{"schedule": "wsd", "final_lr_fraction": 0.0, "train_tokens": 169500000}
Each number is 500 + 50 x the weight over its row's rms, rounded and kept within 0 to 999. Layers, rows and columns count from 0. Numbers have three digits each. The size before them is the row's rms in percent of the matrix's.

# layer 3 MLP up, 512x160, rms 0.147, rows 71-128, columns 0-79
094:568514499466429591520540513508420420553455472523474478407469528562487524495518500457502499468500494502392576521465540512526426423517510572593491446431470489549474460444401617545429548528527472496546541525504498410384490547536545463417405551
103:435547485473518508369502489425495571516582539483436586496476488480535430462522560460548415456485546394511514469453511467418418504401442422410508532461537476449648445489492482580488514521442510478576452456516457485574554466590520531457555491
101:524448543529505496483536472496530474484516411470483550460394513447485476602517485516450524445430449457460375634513494505476515481508498543556416586460429475458583558469498503440545575584531520549575530546539501503505515515595497425519563605
100:470458479452470541518515469568583537492574403550521460513497408465528450527442455470471491453513657490474597490494458476504546501456410442532494484447483606486503432541490546480470593523508477455454490632539498484513527533506448520504522515
099:517509538454482588429516422557491410503417544506497509548567487466525588520497439440571546422556467512523523390475533465557475485501652523473511458506450460491519532532483532477497435484449464469506470462484541495530521518559410524559542507
112:485552438510535527506494395432531492514427539473456482572477508548509429466497543541440494553411503516527508479519548510474577517500527547496474507449417439479524470482489545520441493524523373477492471463441504504569500431467451484358349533
099:490597613550601513528496509519459443488467500486511469543592516502475599574406532516482447509437532520531417492469479513554448500463467473561491498488464483416364555532469504576525462519537520517543421508473460514521520412590555439506631475
095:506464533440549498433494601403477551511524516473456469472567435418435564512499515578473521568458456578479517552564492511543563470566451606502588517464497436508403505474471581600482548474609469567403428440485529615536467434464503598473490497
109:526426641506426498455438438560443614521456481457503468492543489497488452536500541443507486553558471472388471476559556408453498442493476537455475525480492522487459527478540530460441475560579535595496450445475513451465552515513442521430517521
103:434492556634450525495438439467617402508511503543541484571479547488451470537445483529478575438467443411480544513573516473516463572534562482486582643419619514483447442518522468531506519549537541487500510481587518550548364495482451428419475488
101:469440571451468441533448522473531481570399482429462480510503539459464478509506602502523487564590525516509577500508449468590553545415470574565614416423467517510544459498496488493503551484575464461422522430521548522473470529479521471464521435
095:493475508453385558472451438420481492508553522559562492500498443552516500500510525510484583493483571599433442531533622507442505482529521490520591487558518510549531507571596501591518528539472513432458441412488433468509432496446439523551477429
093:509484571565531531458533443547611578510466484581453539522525392531461495508512538535488582523421450537429531429579417470401547425442410536556476571454414446519464564491456485489433487504529531517444470538532416517513467576541495545468454537
099:523519524480580471618523534525442455574495419471500485616437541532478514459440481402496534568516478602524453513577502506495461444522450523594462518494420496544532515425503509435578507585527479435468485563497424572563466564483447439585390431
096:410455594464505502450548531557486452422581448494422527508504430529545555568571569512537362472452466484552593465488461431503377504528461526480522515481403482511515472503533508490559415473450449493531535467529498549555540533440419476464486580
086:521591425563483499506479463524493571468328556478600535512432581575539562455491455410540542495556546542514526512544506551466513423526463448494633559511477514525521489480534500520515583516476374512563554514539503414428464521488456484511489441
102:406483452624456422447550444500528521441458524435505459583571525447522391554488522486403509612443523346508470496545588480583516516546482455521529448468524439571480550378457434465504473563474478468476492362526490497527450509535564631482445529
102:522496540391492520510451520520557477462523482435554519478518531552502543485449564397425455482487456535570474630553459473526576497491571452452482515496451441595491552417492589508508487544447540440476588544564549536487534456476554563544506502
101:478469458526425566533478529439460447462422516431529442476532481436579417445566451547489530497500590533485598469523592537430464462472489466551579502433480477542565498431492462467529479513529483430578437514456504535587529582433485425456454486
103:510433539493514547502501528475452541579411537445519514472503472578585541499469455451566571521546514499570602486515548517484485476417498548551547451490550507534494548477492487469511530535548503447471453524510503395605434517550379453470413555
096:518551471488331492489505490539514432443452449531526492552510489529499496608547553463439537566480505453508423434563507433508422466500527455514506433486485542494418496478536592459460448573557449520473489498482499448442498512528470439409408522
104:459550535445443458485540511522439554490525521476452553508412518509554460462384462508469478489478544514473501589579510494419373491461468407512569576585506526443626437522524525562455526504519537491443527523518517548547385538579495454530399505
100:466516563501490449588547468450434541537446429544455491544472442532444464546478479459517457467532503516414496473482579481456477492457459549522544541551425388474482451506438545509455505554484501495510450514483555500490541529538542565471507569
105:442563492522525476379434521437532519523437561550501517512463472558488578564482564542528593447534532563520448480482429424507501488478610518542450520479581574538476523505360430475458457497445497485437442477569533502469517558516499518465528416
101:495498531508456569491508572566433550483542563501550546558425550547476426404541532520561483505509482532615465472449495380396502458477545448429390428497544513453591448455568502509514488568468468540495508414534445488480467504517449408562558506
096:572509571462527517526454547458464490460474527501490558473548464508568504576510375459545492509497415515626504491526466479495454563520498544528433516557431442532473479466526536463556456492544534531476512491461515455517498540501420518475550478
107:498473515419500458497511555387477449542480488466535466459495578469530543478468523559571454525480383498506595548479545569547541428556455462464468480464552493564489420493535495466532518467618502487503540438554515502520604525580467420547464568
088:506485526527436529573413548541437410512527498446465507420502489438586458482440570504475611447511581512567486491522621458517595590518498551423513603531515568523534483518481368425550513484449499565552517457417514502454479482517531535507580450
100:425516571490561458475541543512460530419509474583578423532471482507494428541510552559472446433483475534499504391510507456575528487578493511601435484542508537451510490475578429425579579526537557491633545470548482394392517573529615482507518540
102:627427504476576431539512498407506528531464525491490477471531551471442498504498419495518492521593482460490528489543457450491422524557451447503521595551427524626473445449534441547520532506530467502472494574432484474513538455535447540441491458
092:599401480480535516520480592481467500534531450484513538461444492489514506509541517540569567427300526462433456448499511545429363488395440579470466471461495450464471443519410474464504589498470520429531498590483530536492506467470556502525505504
096:549483534520509479577496421534378549567464521581515540473480554469523441492484556460546594527470451627508540525600475588538496440489510388529426459512407546557490528515556499390501477473555519529534559519507522484509466519460498617458540445
107:566516464456538515458486515505466429482568442605468599466420505559606545524508519463429538451471437541596531554552541488470506475535506488459562504515498593457489530534461445599484560515513486514515503486522480492515492511454502509516520506
099:538544439597617487558455455502538478547407498617545507459392567409430529534512583547505461576535633463501530482515463560563492526483481459514576472594494527493471468475452465490510532554522502513497469537498496537421411509423484476532498464
098:410484463516485536467583531464559467520516482535481509480542443484440469445474546465488510487488473451602530446546488456505461503476452507455462467425514553456434497551484495393508545490590532621486469382499441600465445460487387514477524527
102:502533460420521541427587490532533457482469438454535449521463490549488411494489442512411443427447383579493496550558536499466604448469449493502491464507537472506468480507457557428505460524532598462594457617510502564437554486580585503541573476
099:535393567473527457524525580498526464479492487500458497472500541511402539506466497409481359457459541474520546524374462496455486579484531531507537494550505416556478493581496517385504420420472456502453548519595404520477475510455467467553476526
107:474552519490498460456501509504531503584498401537539572454498561513521475514564624358437476416524395555413480514553522497504489562474502507562464565557417504480466457481537496568501508490534499522573550546509445476436500446547552494480490424
104:515511514533513521627330545464565554420556531402422565505534552559447524523498529469513518495523541454510467564537502578468505438541609428578517463539465514522542642505505426490505548429545463560499471478525552487470505554499577403504456507
105:562451535540490437448536406498435465479470398436637495573564450638464531449536472596518488404471549494457456570571508521554484460550557480473422506385515469544491508494527426428518455541495612460497454441533487524525465517525482505504476545
104:543463454467446463461529426554551452543434501589530451525483515490607450492438607480477550423445482608447563443477470502403465496489413486538448485473525529511484546474389539495425492378455514413510492516508463526555445508478587437500519518
099:502559464521527616522507576461424434407388481504416521500553517487585501507555456529509519531500445498482510576483585605495554518545578446521476537469464594499528493539410419412530451519482522513475474520501539480399332459482473422461481384
104:530434457532520420515457454435441557511566482632448519513530478486611481540572479495482476496491533517505472483469476569499497466507496322483515480424559477560506513436553523472537454539510528454480534545556475496634510496480404463489474476
111:518446443496466421496506504469512503560489516529465441570498492405502469435591499568513536584471463611441553466442439551551463438451507475511558533540501547508505455570476514554447461538459482481514505569452465484507529486482558469462483487
095:476520409594573525460555525490548389542532501446446512442481511475557510434488454564383601555487524478519439547419471501502527549462554489562515531459529380519445500534497474542528457485502428491535503482345525428609423466427555560495517477
100:528540529453513590454547480571450483471467449469480471572535407543504542541594548470542485464449594582515433538479463584516473494458557503509550490450586550450554436504533428531607542542496444464489566579416517473406489534583606464531510487
099:535501548569469423375484502544481504484452529508587529523497522423586448524530457519509504448470417576467609505525471497570548455464418552526526460435498512533450565498479520462474502500505460559557469465391464469452559521482488532536408440
104:521571525495548478498460367472505607455459457502578520527465590507482501545487511562538366525431449517484486461465539568493514428479514495499522597561468529465516480476512500505477509486548434481526469471468361569457548530389456516586526412
100:626497611444575630460516459598531518499518496513506496498545531423492532469470533451368448488487493488553513460547557435498510509558464552422454504467464546603528464568455440511494475475458503535490525610419589460435494429510502434536472492
100:470513465573452482413470411459515525455598419542545545468472517474534457498404549481457465419469495468493510569579507498575479586510523521545514466336516534538466510621552527501526468560473471447493597524523425406366485492452469517516528543
101:494497511499599495493514497570454542507503462589446478522503508437517568547562534565450501444535450454543571505497527538560556537491501590540481423579436433411524508499489526469511461543477431466521501467338422576503495601453469496466524517
101:508505472608497517506468476530555467479569474527544516466481478434484430527379426435545552481583559458484459472494619544421519491530516405531424554527552474481644398490510415543558550560501529583482505539506518566542494596469435514444508516
099:532529492480459463491394528455411552511497499487621514524475542517548501441453587496515553510508543489412516414480537481467399511491508523505487464526430559564505433485516405497517550461565520470499536420511595450484505496405518508505668468
101:407522398526391530604530400473463550494494477548489599495506546490455486541577453503560451518504559546458434491532440503554447532480546516472419581560413437534518420477489459452479504556518570589587474458508345378501433485486489555501489525
105:501370528530461496569510629499556677533519466431434437557472448506537497415581496468467517439442532384501461513473504478561564449489546500500412489408503513455489483595497518484545547491424531453487499467465543477364535536497516519605463422
094:421568488487444510513513536547430495594512624537544495518496496442464557581522517408527503557471606469590534586482486504490535462549498517562467465476437568547507484540509505460591458414535551472461508497504463516478480522537557491528557520
099:536518549602450426574550548469505449560412457441533520556526557454500572525530521531524530454463438493500468419517556496519340539556515525497472457596487462382423473512447471464423466516544485526526454525575551542552448472445489567502508411
101:450469577462567523558488468498485482507514516601453557402337477517444460526537451524564417508500418487477547547513488569499486442596402438501545570401501540465486483491482543571518495603557547426490549558494496490444490484561556431536477512
# layer 3 MLP down (transposed), 512x160, rms 0.0443, rows 71-128, columns 0-79
113:544549481474522506432397493495498469634445566476481601391482535531504533555452546483420540603518502619557459539475577499518545532499567480516438520477512473538492495526552477608506522515564456570478501600500469514524541520567537517458550500
094:570547540548472502486465470544445462528394496514534462551420427511484508521514442529471579439509479566503575502502590448484484372461493407492413461481443579475478499497461561604562503522557463475518528603476551585447424522492450477465545547
107:483496513544420426543482555480588482451516468521493497442477564493492514590489463478501472489437527541519506520536405551551470497505570473537397409513398413540607467475506440455523492473631517535519441463505493445552414495519549456468537569
090:464455437520501560532573430511468426505515489489584601516488573544430521505489523434555534492474507523418428427496479527573497546570505424614571552602411446495447502504574518566589515504577405545553527516482532460497463563443567558436431547
090:513519568421526473421511537508467486452405523554462454445514569453461468564590508523553447415551519429431496495540521525391452407415517427503457502495509452600527501470526512524441535456437440512428433436575578460546473514436515479495530526
091:513534459452489477502443505471553423513650542481565527549443519505524616547486509518443425498513506587559535545512570484523517545521527508612471548450511458515565529527500556550419520485497531529497535430458441492507628477475500551497507539
102:482476566484553470497524541496530487465465423513497542595531488549534526442496527435634443554442530545527495494449407542517533517559589478571454481450450493576483515488491472448544517500539509485579453410512425555497496443530450520487553491
105:522474490429494445437546567410521575474520479493439546496389369441451496543461463445449483509453517463463353597523583425576417517463450526449455544436523476495546499566512509405410457499498480538519519408479558493458528554500494550501401470
098:612509456486541510471513554561449460515580437473504436489499450493479450579552548428476491570484531501434413515600473538487538521536530584482457525538500476547451616483561380557545518518470413594502529457554483489494518520538472495418437480
108:523613496481485451469405509449482475511427545498505476507448544516550479524501524477519534518528511472507551449501590514536511536482553485429457583496582549496501544454548481473563474501550540567446494472499634446547481471545543444545487527
106:484544460490502518540512434522513509527379532468510541522382517443474425529526522512569529593555498462491540549441459617451544548638484541503522497465527428535519477478447537496414521507386494416482482480487447462405526554509530399554545579
104:542557442510491411555512527478649544584558459566468476458491499486490580453443525536495550507450482458450485476497498392555430519454507450516466536413507482509468391429529458603485492531490489577440473471489419424533429458509499570380461510
105:460507503479482450572577515558488473566469485395465544500474457498374490542568511493561551609527446397475506508558483477486476490514567484415475599557451495476471509471490478471526525540513529378514531487468505462470399475482454479555483531
117:455503545462412462549491515490552527500480429466474563518474493427509526570515482560425571506488513445532534577434480464558476524510502539611538564616509428443536406509436519440569411540550579440473535545409479444556447457460454593539551546
102:478593544535534501500556486537548482509452537483529620520450534506452471546475449508549511520398468510467613495481523475604446511419537487506497487447572546573573509426514554490402449584473550529555504466487518514501490571462551541399604528
111:471427450408517583482558421545505450453414480528556531419512471454562437524558620549502464621484540559454535538464528571535557549487461546477449534519520507554484486471556381476601535436461438413484557438509529538408473525531399485458445445
093:457497533428457512608527510449493502562502447515490482476454537529389586541499495506579539533419496520530590489534381523414472419441519383580464535532404525501452483575391595523542435535514464532493458435534532425504461511440433470471468532
103:538449503428479466505500494511405524455617453484426419529493496542543499452483495499451433488471547514559609496483553520475492427470531571452492595506587461484541531516526451418468514448549497473566491507472502578538547444566532503494557490
101:414493519412487547435523398551464561507620559468539528527429539503490432520465527462554526437447597562508511577510530494471362540563388492414590555452492471445575464520473520492609430487535487534550502549492393536617397459482509463566496459
090:528400536489427546557492437468476555520474507577508560440508475549595445557499575443452483489566533459543527516494503540384497526593480580531541461447481422403578483526527548468466510560483441453496498488490421511577460493490551532586456537
096:460488423531531566612552558409588497509548603515413571567448460549551569495493504447516551453525494511499501481504485450518524528471505498509488452415541619475511498533547569466529520520556511426457491512563539473423411553505497562443574487
096:461503526521564565437503521500540505529534553510515516603504497509461465516520555442543493482612492535389443504541559507535554496577503479474510569497583527534439392524406468480515502353438533474492487520521533554464393555425484460415534562
092:503472557516478476400556547510485491475507516507422518568544458431490507474522435574513594482544474499563467518571530589433470441528470391508582444462444512574463445517476514532494578483503525448547469510518525473536465435473562499495467386
093:502495418506519493546566517520574560512461531552578575481554504448492427480581369471491473517592439445500589563448577573469476591550485531457457438556578579433588508429498589472476524488521456578509537519553600564481445509517550516487530485
093:434432452532479542525504583438480501511573552596506493516552552539516571569453483520392602570546388504545485511465487515493400479462469450562523429498474542546441558539645493515471518486533369448414478541597441525384452620547534513577531438
101:474537402517512547505450442516489540545395513559461464528514515553586443521479465515491493549436511463415490548525527594483563467552540497379626531496575481497533453525528508485486516546543471500591535413425545484515588510455532470561389431
094:367555452505573623487457585415463528523481568521499546450455517404506509494427494543542470533494509472424494465507520449581555409470476495465498516438527448569524427487496442471474523545464475489461504595491504422527449499503593586562517459
108:509574458428461524493503551469511479446404533473477485480556439452508561517487497543374535453413522471514507424516571519429555553533454537481588442426572526537539490482477539550361476487442507512456449495515515473552592572548482522463582498
103:502500449508539461449540528469513551490474538521461560456512529427530484514513429456553476466564507496594519513458488551571656471517451495505499650586460505521455470455503497517610553537537510588467470561539596572462426518460525409535557445
085:465423530569605456565424480512458445585434460542454401352503491463418536495486489540542551469532448355475553568528557492546448541476478560577470449451462556514462515521496442489514502514556507500442479521514584423527426446510489442410561527
106:538456391486486577487424565482491484464491507454565525452503552539497502521406510490594456594468517482497549531500543511480517430551545438547592383562536556549441462566516453470446545555445596506571562538530487571450455515589503562504568467
104:431430471448534519444579530360563570581530454535490480519519532481473582592565508543457451444428512564523543540523546467506602509506570423412459519550525504508464569450550478448485457403536506525458499485433515493442567523511526551476425469
099:432489563541514555539455553484535506492378484517500349562418548481516447542513469509454526569435527525507531515580515536517554574422505475496435578553523388492467449646538498485474495480514486444537517492493530538587481601488518507430552494
102:482536527549458549502499497531433563499496526520436473441567440545532479563510489519365417526520421606448495496527502433449455535552457572480525465477512461377524481539495516526455504542549479399547459447502479506586474506452563533450374519
095:462606559522534458403577529542532499469397503561520476554405538433576563542428553557545481485502541517454436495436441554512456458405492502433490489469527503519471555430451470547488494410524547521563439477558489482540533505409557402480610600
103:486534521450587488546460509555509482474626460461487544468388575499470448550470565509460533529500514579418417531519508481492377590491410419561593472371583516536495507518504480516536497545608570604510490466509514484442598513511516525499578543
107:505575558519539468467506484592449538501471549492567497438387608453583508533434540424405484467454552492447474483496489447471463572471441481488462474532453510503529526448522402565614526535455527523496424614546479538491486531461437562489517497
107:611613471395439423523482597438573549527552562462565554550557554601452486521463493524543496463483520427504446427473549565498539478380516479567453563524507514458493490567546496528510437417454579494440529427523453503475475399506428473580483541
104:435485457321512449572471502418529519477576497439578566564533541502445538572472539529492564524510475515503554534539413527498590520513484568520465521521511483441548495511560552461460494510456434549524609474444547533524426560442490525525404414
097:490556543583544508489561612390532521458592522500473523470563519523374495570452448562425538588493466446473492559537535482508477528513483522482516504415495575493546500527541511488491504503575490488470429580482409536565546568567546404525530483
093:489531507519539481509496569504561461402429516463486452504506497539433508481464500540495464473523495551517455454550548583457368586568490452450486480531604454435518528549477462552478528494446465519606527561552469459552506476520511491333489450
090:450456625532557455486460466429503497435535544481450526461501409594472490519543578489554461450495575491473484511518550508512472494469442566424452599497504551538370500461579511452580505397490478524592530520517508499505527426507432471578486480
091:575543422547474497507359440458521523490575378537617549519458540475524463439452494573429527505559440525592529497514487477406486522523426484443536571466597436451523551453449422434501502420556538447499484501447500497514558479521464479581475525
100:511511471430516477433450554511449455446518482447499439496561520469501477420469539470493507443417497596473436455651515522533504568499431492417477540518525532466430504520492502525639446432507443483487546479481530519564486436427457475395483501
104:463578519526558522547491554453524473516467571601536395491448497486440499488466454485523527505432513560394548457499550447476428493460548408560559441599516479446521543480509537499544485481352408563451432452482477438550475511506504508445503466
100:462497564499479442515514545506447452451301500495503450522462505505516544431564424496527414546523469490495494626466473452541479498494531483412492524572502431526559507470466427428456452414500596403512559529512520495518467459377545572494481417
102:565442449504511436441465467483460476519491512482487442599474544466444501546588470425393476408447559439486543459515450474525520533415474453453501521413531459474509461485529501454536484453496526481546594532452460479464421546436573583528428549
116:532514477465484516480468484524477489551466508503488436469391540567493399572588540484489409453547481470486506592515397554450501555506421527539458549446400508431480575450466500512415548444545509482471546548493521504451530616399540407507491455
098:578542480433517530467545505524473441511448427500554523572435517499436471478506519431475492470543580544532458535524535554394458582497484568501493489423495395511516504473497435545438546426598451528524537546606471516511492434542506528563454443
100:447539466535421588474522503487416483506517470557547537524526530489559447524473562529549468559497556516495470449556468535486552419447505500484452517315552463461445524488542442473448497459553508507553510491508490551505579566481499547407440562
108:480519569462522493473576533595472406467547442486448530507465555527413501431413404489467528464465494529477479548541532509426481450485539411453473529572551526565468574486487564427388514485525578613468477555448542471617499500516580510547546485
099:421532463493475478455480538453460453542418532446526471519501506567518490445538482451434508487522366501394573473495475507511520505404532548438528510526556442596517475487555501497508452543543492560517481475618527520391494413488526442507481420
094:503539439431602453470565568526534574531583447400497455534555459481454494571537484468551573365515436457539551531465533512531556492499452429477478534525482485509468502503552449549473547555532640485566422484520460539520435533593515536504595444
110:477518430517517485456575539520525574538468443471480533544575543489510511547508539433521514548429471418487495621465480473558473639515472490636531444475555390501442523557446457517473496485506476530454508543346505560501579663519436506494582425
091:487497571543471485582455500480501452498422511552447522449483522457575467438574424487435467434510552586467472533491560491472540388483507450613485568476513521512525458503509545403540426524525473502481514476471470432557494533482511478457443450
095:401469538540445502548464468448390475524464500543578474376484469489477442396473403420417528549440472529449508594419551490510584490485483450532465482457528509604498475478533498492551525422483458467508522569533533581531463614521506486455463553
102:464475487537449551482434525500510477487630486541455529491510518607393558484531466434522535520491491545503477462516513509552548427517462442463431502576482513463531479569567535511478565529416539415496499442454588478600501554490441549511529457
087:530388552481535520474475533487506454483513362539594399531472448505505424429507432470487428456575500560507509509442413431494474477518400556555541509470514456507471511553564451453577530505487446447510549511485612507449533485506493540412520500
# layer 3 MLP gate, 512x160, rms 0.14, rows 72-128, columns 0-79
102:483524492508435473462554382446513525645526590531474572509504476488473555446529450526501517472588448542502471512470495497631534501394551560455493444429468572510479474446487480544526457468516413463513424608534435618528472556437516388530433513
101:556424478491540433381537451490533573517558485623482537522462477432492558470479413436451515513431436429513425519458519511499483472470474507434458545576494419446592527435558460458501463484565441329474557486516461504500503540423495503445455517
099:459430568404615473578511560529509416479495443511458478558466588485515566367529542482505427514530491555506457476596473517543460479493630511579477535529511548474588496368514474479486389439483479441412472502535494574449392491551533466503527523
100:573452510518526471446436486482502532460389579465498490554475515443494466452507473441500529572393578471504540493433405623468517460539489433552559519564526535479581384473417548530331518463529468475512538532466453566473489471553553456474507476
106:432463527523519483485536460503474563542520517450506550478436436471388517451505574470499627493545461521503618435527462511497629492387509553565534467483432440509521603509448573563516472579515412490465548471457508458509588508416510468426462454
092:498580479511496557536442392506517537442477522556641504508487511510542482592521594514530560488511501531490563527493534555508559481507487389479422512523475498520455541466526497516529435519432458410471428460538454570447657542469498520604465515
109:494479573529510494476539482522478488502475566492494470392471521507512565455451559444390594503438485441437508589455469474484456412502506484489419571543606475471581544520442504501431481484457514419469423567521480547501463510560489591459513554
102:469450517460440504505520491430487487475661477558468563466479579555492558443528511462538427459447443443484568476551524462574485410500439455506542462574431505537341522434549417484507542485391546510548481382494458544521450456514482467512554495
102:432536512464460485560527476620545438552439455539567486512535417557448491457488529448471519481592478504563560463529490579423586447411490442509439438499485495578553477519530592506558508393530565404443464547434474433535507458510508543541533610
105:553538498520558415470459493468433455580590549501480522404484478500550543553532396519404511477505498479459466503513512461554506553560479531489549546472512515475483510471511527486490447487602450553537519429516559423527442498437619610424442499
098:584478474494460505482489474440434484589453640579520501419494556490560605578417575504448438476442468501443563513486494517501570473509571484613506512569520587484440482468511501530559449523448448535482541481532517484463489432494455604516490451
105:456477550466459454481524539440505484494403430432470481571529522428482421438590493545543530485444477561572490510474515451635453611420545542513494583549490507496479534455410477433499531576521504508528475453488549489484537440534488458457417466
103:522424493466489349415449461537428546487449581498506555412562544503520460431514489469596538456506540501448558515563487521513471526528492423409510614545521483497484497505428554494468433602557479510509468467489519509502556529435437535520494441
099:514530472487452516470524423434412526529473401513550423599440526465497504545544461496534424510497435550394441523530456533512491549530481475486577449401423521572467487513479468428491499480528523490525452441460505529499558617436483468453536546
093:475529560537510499444452379497604422491587444560452510484557469498521472561538515457563481467557466474531466397457501553613526477462527468519447491537486522499589450569494527523489417494422486471488581483494494517540578396537498497575531544
100:466495537512530465517492502594445593417578455477526396488475538505599556565387555526472555518570396479464491573514541534495476568566568496538455536548505567484540495465488522428583498494492553479447487425450455476552593535487543471548539513
103:505529522543508586564485573406520507461494537524595407454529480554457432480459573528435525525558491489590482427497559468545498433484532421459497517569528530455506515539560535486595465449561483492516527587416465550485427530540516567491386525
100:453414427462430579516485541468485501452501559484538516492493544461526434519551472517529564514568510510511515478410509567496485465522406471551573519472477532520531530413517502461479478580469519513502512511492590548474582514411469546378482508
104:413626503551475477568468448476453546409552411457581606481515463479518444518477472588434487476466469543433551621498530443460396541523428549523535585545486461465536501431525473527494532493473530460476465621448487464404579464503552534483456512
100:437469533437442445512551437524468439548450565481471620470451463519523430505538534590425647526427461425488447418527482415519442474475493451525553426526523563442496476533474456495593513481536504502493447502474462474490447441529537432445579507
093:451478431545496521568518538578482460543563506585560619544514457465437524425549470503462599568497512498473513445491484505537501474505563537496591532407503438512453479487524570516548527571442479621536548536547487548429530420464454515503508505
102:482494472578577512596568455510517525500523551494492474496532545494480446343560509454503417411495522473510433497503511543564506529487508434494564471517470452500451552616559442498542496495506516429487533466537426562540481585474620420519449540
103:532496386484510443528495540469469436498586499491466509444511606543485499434539493515466469510541423464384509516541522546554505507528556375454496463552399506494420497541501526506467505499476557518494524469534560576460468520557576516502459660
099:518501556547478494468496435485564530528508515504476516558441522467517464520568488502481482494558494501593483491482510455503481488493489474426514458509563495425520564533483564572558398490539397450515512501452581610487556541599412447445573494
093:496442456495441445439606487479603414516553548505526463425540460504496538415493570555427609525452474460470534459561521583521533502463559471511475487534577489507507566461436470574520463532416477450525464564516566581557518488527484509584534478
101:573499534489579563491501457439464490554508530494519389424478472478481586511520634475532551478400443558492437433509442435602462442455457548460444519427461502487479489523495425405523587473579538492434609486518538512584566488519526508519480440
091:592392467366507400530403552528489517455459454569511473461520516454536453455546583606578486374437509502485517474444552451521448587487441503517487490591490546498538479524471478569482501495490502427493634534469518569529436415567478509479633475
098:524528538516468515464410507559505478474531418418565408462472530456455546495555444449632585485440482543508474496532407486520374447411429568546546507539502528484588496532414544434437476484481491423443507565583507544561454510472487588573512536
103:462514657478658478471552491505450543444522480539534476506522534457470570508496474357473515548491493558482462478509505602510511479506433520432495576517441544524502484558420433458518475495531510488473448509509504445583436491488405514472430555
094:444563469500535431472531513553580541505458382536538513520587479585537554444552401477530501468594533422445431472441602629543485556604595445445476519535545497577524514568531537572509426535497498532475523438531504474547487480530531471485457419
097:508529511437510496480573557508557448463530525553491485568546585472484452549611476578571560509489471510483528454519459508395483542633431527532496487521407529527501479528470564466429546339465437496519538457560484537459580493446475445556486510
098:508569531483588484486465479503446553421491496554523376511491478499446519526523489538441565449591582524558441469525470575546581454506484533518451476517471464493517434506494468435554444559489540520546520534498522473470470526580525499463514375
099:459461509532548434545385468532517546458476428520477454504465504500445540453500502640516479496472494502486457523524469477475552427462580480524535476540511494573484388587468448590351530476577492546499540488494535573534481552538577502536492425
102:380479457469412423521468507520497485443459496507502445432551384419541574560503473467485546481420513431526509512521620456434502461498513464453430561552556514545499511542436496483518616489540575561522596571448536523452550490432563524543397526
104:599574503481425511493524476408574468506486468451588454492487542431526505427469575519461504447493481513572432471497495431486527443528493409467475605547555465508456472600531513467361440594539572393487438555438520504482469488474512539503517577
098:491535637529533541542585443460461438550504569440511479512439526407538597541544470535583490479534492553473539451535475503555500481485503549565507557624459460535507554548434418380487515438429450510512532478503486431512515530419477405603478419
106:555353447558531496588493511568467475507463507433470594558518517502551569454438375486494372469588502477532509550553533389617529559507528548515536517501566594469485516523491503454602492506435502463405506467501541620593511480461485533508536522
107:489423559497454539510580460482473500521537473577457590519463582449503521537579535423581434509470520523504563458549452548512458381543439461481463533596444573454511500482543549548459578509438555535570484479505474578468519510554427469511464516
104:525461456483466509495557352512463540405518422468556533483626464583529577430447520501469548419425486519416530554542517481497482472507581506508418478467537408535468504487539435492502462514532575549497463445469530517503477479563547385453513559
105:461425548549601536506543471524580472528601468519483483577454440522465493512506497570420491537493542519540448495531478490456522421482571502539444571498463494446526518491607521504495522480532523578669532500472554479457516457609598510468452548
100:429506469547418489507514468548536490554559574482515535471406502508509556430467465461459546555521437566470488514525491546438581441514441473501479488527504545479460390630434426515414417439543458533561443522438485506454553463382497495417500439
098:394465478516495564491440474487520565531472599491559579483468558504495480482425518442519479512516510507472512416499567487447521450451430455439528572494493536461511473523397511509537513478446633494460481562546490573574534456557535511463511566
099:495405535476526572546451532451544400477471539527561542408586460497513494498513458437463515480455396478541503450608550508550564504513620521560523441382515473468479551523489549476504474540540529454500520466492514557516551476581467412496434505
091:510450410493503419490499430490435471488564524533569456518560596530499536514505465419470469553527475567478500466545538441441478446423506483535548422615437561483499470567432424521497599405498476477514426492478486480492512514526442518524499543
104:496493467509536527507435568562467522490534501531568497539549544601518485503471555495546453519520478476469413517536490590470487487519537516478454503538441485503479489496480474547494446550523555529541518458603525449527558489377490444497383426
102:466389468461489456469461476502444551475511501386509476465500511462520525437529517443580471510461446380421529634474467534523442556446494562457498377543505477407471544442447586468466532519360500471478413510513515529505570472533496485499530467
106:439530542447519513460496532493518416493461543559558525508531462572604515492484518511523475522488447461488444515453448438466479482485537492550607578487398470532506472434398461472423574478541458515591553606439457479527568437421570506534422483
104:490515481464461479429565556514517453502510456491523460564464526480461608448426432453462474552504548480563431464552582495400535503551559492545518472525433463479549509529467494584558480485480544457571529499542551551497502480363501547553501462
102:528546523528486492511461604473571552466492567557604531505504489417402544467456532463505537428523558570360501458474530381523481442587541495505477529578517541570515529579492535418523440570485587507400499478496503485481517466534525504521420433
091:489508589585504587482436521525433475586431553547516442462438488534447489574449607434471568518560487511484480433478474545470563559501413497538520594442430498453484479489554432539499444504451482429465519482504528553464555577538466538434511494
101:614476520419549428430531523476418452557531526489571502485500545537469494491527532533462491488463501521444521458444431529548543482570460532573512498491485551456442575525517475453470568463538604466493507546490623446493493416476570471682476522
103:453604455417440495514505369521548443474506434330538483494479488414490542506436524530473527502555470446476502456489529499402503482496466439443487394509454577498460508582543522482505480475462517484447469437495500500509455477466439559523418483
087:447463535485574468441550444411515446602525545536505545469540518538497524461578498497459532590458513483516439567573490488473485533438473421495570384453451494438484443484494486439575547492470540486444490444606466454400450467486437541548407499
104:446482511486546509527457568427572492505528483545453451514505471531455470531526450493450457410539509467473407380589570429526468548542479419472547445547485481487512493553558507426561447401543489421471566440515482479442469537542536387424493501
090:454494486538650509460488487509540540497440454431485473458509447552602427457521569507458507499432440468501513531539603496512504528507491492455518498492513530567533497518507541399353519496472533541420461579504575467469435535529414489571518587
096:434452578530571525545522431519496461535523445497505566465573497515509498453532441481480463452476547452409523489470514565527511458508502464545479487559523514553478481426589635461581530470472486511493544533580476483606532509354445394518464501
101:520443450509444432573482483402581478377551530563510529529478521526456465404495406506382593477582572503569526546600393480509441559498498521506513477513485493466482517520478498472433500519451469487533529560478492597510600540543505463515521515